Part of a small language model's weights.
Training: a variant of Muon for these matrices, 90M tokens, 10944 steps.
Each number is 128 + 24 x the weight over the matrix's rms, rounded and kept within 0 to 255. Layers, rows and columns count from 0.

# layer 5 attention value, 64x64, rms 0.19, rows 0-63, columns 0-63
[[131  89 136 151 108 136 107  77  93 127  91 130 168 163  89 137 150 136 103 158 138  70 133 140 127 119 127 118  81  95 126 128 157 126 135 119 152 125  81 147 113 146 134 109 114  96 112 135 108 177 115 163 149 135 106 121 121 143 143 133 144 118 107 139]
 [115  99 121 135 125  79 100 133  98 145  75 102 127 109 114 131 150 136 138 113  95 117 165 140 161 116 109 154 143 154 123 148  85  73 117 102 112 144  80 117 148 154 168 127 171 125 131 151 141  71 160 140 154 112 135 159  96 111 167 165 122 112 129 131]
 [ 88 151 127 124 137 163 112 127 140 101  91 128  63 114 147 145 159 118 164 117 136 118 137 154  97 110 147 101 179 148 111 136 165 114 135  96 148 122  95 142 143 108  92 133  85 138 141  93 121 134 130  91 159 135 125 114 129 107 106 149 177 114 165 124]
 [121  50  79 157 153 147 112 137  85 117 100 135 143 116  98 100 150 104 107 102 128 171 161 127 103  97 112 120  91 112 114 141 100 157 148 125 143 113 139 145 132 134 143 171 164 147  95 132 120 131 177 142 165 103 159 109 119 167 196 128 106 119 137 133]
 [117 144 142 146 165 140 149 137 167 106  98 118 150 138 144 110 118 127 134 136 146 134 129 110 119 153 111 142 112 105 140 141 131 134 152 165 129 168  89  89 120 155 103 148 208 128 121  72 111 139 128 122  90  97 106 138 107 145 135 161 130 146 133 113]
 [105 120 132 166 164  97 142 129 113 126 144 121 145 127 161 108 128 152 115 147 113 161 156 106 165 140 128 113  84 145 127 119 164 115 152 158 111 154 146 147 140 124  90 129 110  88 168 126 127  99 126 101 125 135 136 115 130 144 136 133 140 129 109 156]
 [130 159 143 124 145 104 163 115 144 135  95 115 127 115  94 147  78  99 146 112 133 149 115 130 190 118 121 109  67 150 159  99 148  90 163 122 122 135 123 112 146 100 143 110 112 139 185 122 110 117 147 139 103 111 106 131 100 136 128  96 135 110 168 122]
 [120 131 103 142 113 131 132 164 135 136 166 165 114 129 135 150  97  97 109 124  97 100 127 140 144 120 123 113 116 107 119  81 143  82 149 133 140 142  78 120 132 126 100 147 178  89  88 155 125  99 145  94 118 159 111 165 154  91 143 128 136 145 133 171]
 [116 149 141 110 132 101 143 133 109 136 120 136 145 102 154 143 145 108 131 101 122 160 107 115 137 150 115  88 104  86 101  73 114 173  92 110 152 115  91 126 161 174 113 106 102 125  92 159 127 134 117 110 115 152 102  79 129  98 165 153 107 167 116 106]
 [126 136 128 115 141 158 157 110 110 110 136 109  81  99 125 121 123  88 103 109 118 123  70 166 168 132 134 122 111 155 144 160 155 112 119 134 120  86 128 128 130 102 121 151 131 125 142 153  98 109 141 141 108 143 110 129 137 148 139 131 104 109 113  96]
 [135 130 113 135  85 120 133 131 163 126 112 174  73 161 109 156 143 152  91 149 122 153 172  82 154 103 119 119 102 151 113 101 110 120 114 133 111 105  86 172 108 131 112 149 120 149 104 157 164 119 113 158 113 140  86 128 115 107 130  95 115 113 110  87]
 [123 120 180 125 146 101  75 147 129 107 152  94 134 151 140 122 146 127 141  54  90 115 129 117 113 158 163 133 137  98  95 169 175 112 141 122 149 107 108 103 127 108 136 161 146 139 118  75 126  55 115 165 137 137 142 153 114  96 115 122 129 127  73 118]
 [112 195 118 108 146 119 124 122 125  57 134 104 154 130 195  93 120 133 155 146  95 125 119  94  70 140 128  76 156 109 149 116 152  76 153 148  93 155 102 101  93  86 137 122 132 126  88 105 128 139 132 140 114 153 111 118 131 147 124  65 108 124 108 158]
 [122 111 139  93 160 146  91 127 120 124 135 160 132 163 104 156 122  90 111 119 142 130 149 141  89 103 106 141  94 124 119 168 123 109 113 123 102 102 125 111  81 109  82 132 134 143 159 129 131 114 125 132 137 112 112 117 137 120 102  85 116 164 147 124]
 [134 136 115 137 108 102 132 110 109 101 150 121 184 131 140 149 149  88 119 138 144 146 105 136 104 126  97 162 130 177 123 110 146 136 133  99 144 149 151 132 125 118 127 121 136 189 136 140 146  74 155 102 140 145  86 142 160 154 112 156 164 100 121 162]
 [123 102  97 108 144 121 100 159 104 136  81 144 109 101 114  81 142 138  88  75 128 181 131 153 134 132 130 145  93 103 101 139 139 145 134  85  93 154 151 137 132 114 128 124 160  95 128 130  92 144 146 148 114 183  83 142 133 170 146 136 114 117 121  79]
 [ 82  90 152 154 138 153  98 142 153  74 138 136 121 153 118 122 123 129 142 143 125 104  66 129 136 116 179 108 149 140 102  89 100 131 131 138 137 159 109 160 114 149 136 103 122 126 147 132  89 139 138 107 126 110 136 131 145 148 130 118 141 112 188 115]
 [141 121 137 183 118 153  99 170 125 104 185 113 132 149 131 129 127 103 155 120 106 129 118 149 148  97 162 137 168 162 113 135 134 127 103 133 154 119 148 154 103 118 118 132 118  85 117 154 156 139 101 135 138 106 111 112 113 119 131 122 133 161 152 126]
 [135 115 142 153 129 143 163 137 136 127 181 168 130 125 142 120 120 146 116  93 151 154 130 106 168 128  96 131 144 165 149 169 108 137 155 159 163 140  91 121 112 124 138 147 114 154 115 156 107  94 143  99 134 153  97 139 111 129  81 116 174 141  87 125]
 [121 140 100 130 130 143 102 128 130 136 147 114 113 133 100 130 105 106 169 150 150 100 126 115 140 151 136 146 116 109 104 129 136  82  92 118 100 127 111 106 123 124  82 140 181 167 115 135 137 122 100 129 143 132 152 128 108 110 112 102 139 132  88 113]
 [179 118 136 121 112  96  97 207 100 159 133 118 158 130 137 170 147 142 120 129 126 134 153 118  86 118 124 143 118 117 121 114 135 102 128 106  88 150 139 127 106 140 159 141  94 110 153 143  94 126 101 170 139  73 118 153 139 126 145 118 100 115 108 122]
 [107 110  95 138 153 104 103 129 155 105 117 113 133 116 117 149 143  94 126 145 140 158 159 123 106 112 153 119 122 175 108 145 141  98 167 144 139 178 127 181 113 111 145 111  94 147  97 149 121 145 144 171 140 117 129 135 163 101 155  76 155 108 111 119]
 [116 129 103 124 144 153  74 144 123  95 130 114 133 128 149 183  85 151 128 146 104 140 114 126 122 126 129 131 111 157 117 163 132 111 162 158 163 152 138  85 131 140 140 146 117  91 169 134 144 145 100 124 148 133 124 145 106  91 148 185 120 147 159 101]
 [164  97 136  84 117 140 138 148 146 130 126  94  94 121 135 115 106  75 149 145 143 109  96  98 117  95 161 110 136 138 151 157 107 158 122 147  96 124 113  95 130 168 100 164 148 156 133 141 116 142 129 160 118 164 129 152 159 141 101 142 160 131 108  80]
 [111 140 147 169 152 125  86 170 144 127 112 139  95 124 154 132 116 139 120 157 112 151  93 145  99 136 126 146  88 116 119 126 127 101 132 159 132 118 130 139 125 116 125 159  99 125  86 124  94 136 125  92 104 128 118  74 103 103 137 128 154  90  67 154]
 [144 146 109  92 158 149 116 133 124  91 160 182 137 120 117 113 147 116 136 140 119 145 131 102 148 118 116 124 127 169 161  99  95 121 110 134 118  84  86  92 102 117 110 141  80 164 114  89 148 164 130  89 105  98 133 161 123 125 103 113 152 100 105 147]
 [120 108 141 109 129 130 155 139 134 119 126 151 120 111 184 127 132 126  93 119 140  94 123  77 169  91 127 156 113  91  79 167 107 132 137 124 128 147 164  88 107 160 127 105 144 145 134  93 120  86 143 150 131 127 143 122 152 132 160 157 114 130 128 160]
 [135 151  65 120 155 132 130 149 127 117 170 129 181 155  85 128 106 105 134  93 124 109 132 144 116 132 119 144 128 102 126 145 137 127 104 149 144 145 149 134 130  96 121 109 103 174 115 151 113 120 147 142 172 169 130 104  95 167 142 124 120 103 128 135]
 [131 107 127  92 134  66 135 112  99  94  97 132 120 132 134 123  84 189 188 124 106 124 117 116 189  94 133 142 145  79 174 103 109 128 160 136 121 102 155 113 118 139 120 124 131 107 182  84 117 155 139 139 156 105  97 120 119 125  90 131 162 154 118 123]
 [135  96  86 141 108 144 137 152 111 119 105 115  98 131  82 117 146 136  80 134 156 141  94 157 119 159 154 147 154 105 110 143 129 134 138 110 134 125 149  68 119 150  89 134 105 139 134 151 122 129 130 113 106 113 140  98 138 133 131 135  92 140 137 150]
 [175 110 153 178 163 116  96 123 135 117 138 147 142 134 104 109 175 112 147 147 163 150 133 100 145 154 136 161 162 143 169  93 135 113 122 141 160 129 108 133 148 131  92 115 138 127 136 120  90 109 148 158 132 120 141 108 121 104 131 129  64  98 110 131]
 [144  98 107 187 129 113 117 103 124  92 135  91  93 118 112 119 167 147  82 124 157 110 147 132 112 100 129 124 145 110 114 128 126  63 125 128 148 151 157 118 119 122 152 124 129 160 125 130 123 122 114 108 133 116 165 117  98 120  87 141 100 115 102  88]
 [139 167  96 133 153 122 174 162 157 120 132 113 156 153 192 119 113 155  95 114 169 153 129  99 141 141 146 130 149 102 128 176 135 124 161 116 118 118 111 178 144 107 101 132 107 172 138 128  96 138 133 117 127 155 113 125 105  93 150  92 123 143 140 150]
 [111  97 154 129 118 134 113 132 117  68 143 109 125 149 162 107  88 122 100 163 151 120 134 120 155 151 160 159 116 135 135 169 142 128 105 121 103  82 138 177  95  67 104 150 104 147 147 182 132 142 139 140 148 127 127  84 106 134 167 124  81 116 160  98]
 [ 70 132 134 124 118 118  94 120 146 154 124 128 133 135 132 130 172 121  65 121 111 119 116 106 143 119  96 127 141 155 138 119 143 115 155 107 152 145 148  99 109 128 131 157 153  82 137 116 115  93 120 137 147 109 159  91 150 150  90  65  91 116 130 127]
 [119 150 141 124 120 143 114  86 102 143 188 133  88 112 128 161 169 117 111 151 124 123 101 128 113 175 129 130 161  66 123 128 131 150 160 127 151 111 112 151 127 140 141 144 151 137 119 158 162 115 142 160 124 127 128 123 159 160 119 175 152 149 140 132]
 [172 126 159 166 130 138 122 119 125 134 161 134 109  87 109  95 155 102  91 131 149 141 156 104  92  88  75  93  98 107 130 115 179 101 140 117 134 132 109 111 135 168 115  81 124 122 136 110 130 145  91 157 142 134 170 151 118 130 100 158 168 109 150 175]
 [162 198 131 153 101  94  85 124 117 112 119 117 156 110  95 117 152 128 119 154 108 139 181 110 130 100 180 133 116 123 108 135  91 170 182 135 127 159 132 128 124 100 134 166 145 112 170 132 162 118 133 103 140 111 122 153 135 134  95 133 129 113 114 138]
 [120  94  96  98 132 140 109 151 174 110 141 113 132 146 125 127 155 151 125 182 116 101 109 154 139 141  98 118 106 132 151 146 145 119 141 128 162  80 124 102 134 134 142 121  96 121  87 158 142  64 121 126 144 113 135 136 126 153 108 155 132 119 127 125]
 [128 124 113 134 108 118 107 170 125 116 150 126 128 124 132  96 140 161 127 148 146 128 112 133  94 124 107 119 105 107 131 173 114 164 107 127 171 121 122 148 153 131 133 120 167 110 165 103 142 120 141 122 143 110 108 110 185 145 175  64 167 115 129 133]
 [155 118 125 183 109 105 161 135 116 136 141 164 148 154 166 132 137  74 129 118  91 127 134 121 132 164 154 186 130 129 118 144 126 108 100 126 152  79  81 107 152 131 155 151 149 165 103  91 124 138 110 139 141 118 153 148 169 180 174 138 128  69 148  92]
 [125 132 120 140 127 106 123 143 141 140 124 173 128 146 132 125 107 154 146  87 147 138 133 125 122 102  89  88 157 119 112 149 182 143 130 104 153 118 105 155 150 152 118 146  98 161 134 135 126  98 120 140 136  85 152  77 146 174 111 147 134 109 125 121]
 [122  95 147 112 119 108 146 166 135 166 139 126 129 113 150 100 129 114 178 137  86 124 151 142  87 130  95 130 123 178 102 136 151 128 154 139 141 123 102 138 137 150 131 103 125 108 117 160 132 151 128 141 114  82 108 102  92  99  93  88 175  97 129  89]
 [159 156 112 136 133  67 126 147 113 138 120 142  97 125 130 143 143 137  85  99 141 137 139 184 155 160 119 123 124 161 157 174 106 150 149 180 135 109 142 122 120 110 132 117  94  80 136  99 126 124 171 112 127 125 116 136 144 126 165 141 159 134 147  98]
 [ 73 134 122  98 181 126 144  83 120 149 155  70 120 185 163 156 106 142 175 122  94 157 143 149 105  89 162 137 108 104 134 139 139 137 157 133 182 123 132  90 147 131 129 138 147 109 120 117 149 155 189 123 155 133 135 143 144 141  98 100 131 135 116 138]
 [118 121 110 141 113 107 112 113 161 123 164 129 129 127 119 117 103 120  90 106  90 109 116 113 143  89  96 143 153 118 137 120 113 145 122  90 126 148 109 111 162  42  78 117 117 119 146 152 129  94 125 152  77 109 123 144 135 100 156 115 154 117 102  91]
 [151 117 122 132  79 125 157  92 148 125 162 109  76 154 101 101 160 125 137 150 119 149 166  83 111  99  87 112 148 131 131  70 122 146 160 132 162 116  82 148 130 103 116 126 131 158 107 124 120 101  70 128 123 124 121 126 103 127 181 141 148 110 117 130]
 [ 80 143 116 112 107 118  78 126 123 133 151 127 161 182  97 114 129 126 180 151 172 170 122 115 105 137 138  85  89 115 157 141 122 137 157 135 122 145 149 144  91  89  89  78 143 108 100 120 131 101 124 119 125 101 165 143 112 149 102 106 128  94 126 132]
 [145 109 161 159 151 122  95 134 141 106 118 153 111 119 112 131  97 104 129 158 145 149 159 120 127 147 121 131 166 121 114 122 119 152  76 159 131 116 137 100 138 113 117 125 132  80 115  88 120 144 104  98 122 144 130 162 165 127  94 140  96  95 135 123]
 [117 113 163 104 150 131 154 113 136 152 107 151 131  83 122 128  99 148 106 122 132 114 130 160 166 152 146 109 122 120 120  99 146 106 121 149 124 154 128  81  96 138  97 163 114 157 105 122  80  88  86 152 196 109 122 151 153 124 138  97 124 119 131 154]
 [151 145 182 167 110 149 138 105 103 138 135  89 112 152 136 130 108 145 134 111  80 155 149 181  74 148 171  99 107 109 117 153  87 140 141 128 124 101 107 124 129 111 116  81 134 160 137 131  85  97 145 122 107 142 126 153 142 153 164 138 121 157 115 124]
 [150 106 119 132 162 138 136 144 138 158 105 119 145 122 190 136 112 143 122  92 185 114 110 113 146 134 191 127  88  80 135 127 133 130 110 127  76 105 136 118 162 139 116 118 118 145 131 158 179  94 130 144 109 134  94 132  91 149 107 120 137  93 110 106]
 [106 134 181 106  99 143 113 127 149 135 104 150 118 133 101 133 121 123 155  78 112  87 145 127 107 135 127 145 123 125 161 132 115 109 116 133 136 111 105 128 156 106 158 150 108 129 145 105 166 141 135 125 161 156 161 155 131 161 131 111 114 109 129 172]
 [ 97 132 147 146 123 108 158 155 112 144 149  80 133 148  93  93 104 124 130 154 118 142 155 167 154 123 130 135  85 130 124 143 115 126 147  90 125 124 135 136  99 135 181 118  92 184 107  97 174 141 118 167 118 120 165 128 149 140 104 120 145 132 154 141]
 [156 142 142 136 126 157  87 117 135  90 135 109  89 114 145 144  85 113 158 126 162 123 154 170 149 148 118 124  97 115 113 103 110 162 162 134 165 121 150 139 132 100 177 113 147 174 122 104 103  89 117 103 149 124 150 138 174  90 136 157 122 145 121  84]
 [145 112 166 120 107 130  89  82 117 127 125 128  95 105 119 145 147 156 126 153 153 163 106 105 137  93 134 128 108 142 121 164 142 144 140 137 142 142 100 130 124 130 140 145 128 104 162 106 100 173 146 103 127 147 120 146  82 152 169 138 147 162 144 163]
 [104 136 112 150 100 140 126 132 104 168 132 103 107  93 126 145 163 131 111 132  79 116 132 105 165 138 114 142  70 132 147 147 117 154 118 143 106 148 150 151 122 136 119 155 146 152 124 132  95 103 105 132 130  84 137 121  66 109  76  97 126 158 121 109]
 [147 136 152 175 119 159 118 126 141 126  99 127 109 110 113 155 153 153 106 118 145 114 145 106 133 175  91 149 130 139  98 112  89 171 135 143 119 151 128  95 156 154 169 140  77 142 139 114 128 146  95 142 111 131 148 143 123 168 127 100 173 124 134 161]
 [140 141 119 128 157 120 159 130 127 163 106 110 158 119 152 115 180 134 170 147 130 106 180 121 118 116 132 132 135 119 131 123  93  97 162 123 120 162 122 139 170 104 134 155 108 101 119 143  99 127  83 115 129  64 162 139 130 160 104  86 108 155 173 107]
 [129 121 141 151 160 141  92 148  79 173 118 111 114 151 133 141 163 109 142 172 134 133 120 161 119 126  84 120 123 112 144 138 108 153 158 137 157 107 124 126 155 124 141 106 131 143 153 136 120 137  98 126 160 140 106  82 107  92 137 132 118 106 133 118]
 [125 169 163 123 127 115 125 128 132  99 162  68 163 124 139 139 162 141 112 128 127 120 154 112 152 143 141 114 141 132 146 127  89 123 115 128 140 113 162 126  89 134 119  74 124  96 147 116 108 151 107 121 134 143 134 113 113 165 140 134 167 125 121 164]
 [148 129 133 138 124 131 168 164 166 108  92 114 145 117 134  87 161 123 100 105 116 148  71 142 108 103 171 127 141 112 161 113 146  77 121 107 114 107 139 115 159 158 163 121 144 133 129 121 162 127 139 128 217 143 106 147 124  85 131 142 164 165 142 111]
 [135 139 112 113 122 135 119 166 122 125 120 125 145 168 153 113 172 149 126 126 144  96 100 127  90 112 139 127  96 128 176 121 129 177 165 112  88 134 117 161  91 131 124 141 136 173  99 135  88 135 143 161 101 145 125 136 100 159 132 122  88 138 171 144]
 [ 92 171 132 144 147 150 148 143 103 120  93 121 116  98 176 100 127 107  86  63  73 154 127 107 169  97 139 137 169 172 108 154 145 127 134 114 122 106 119 143 118 124 139  94 122  80 115 141 109 156  92  75 143  70 119 136 144  98 122 167 144 132 114 156]]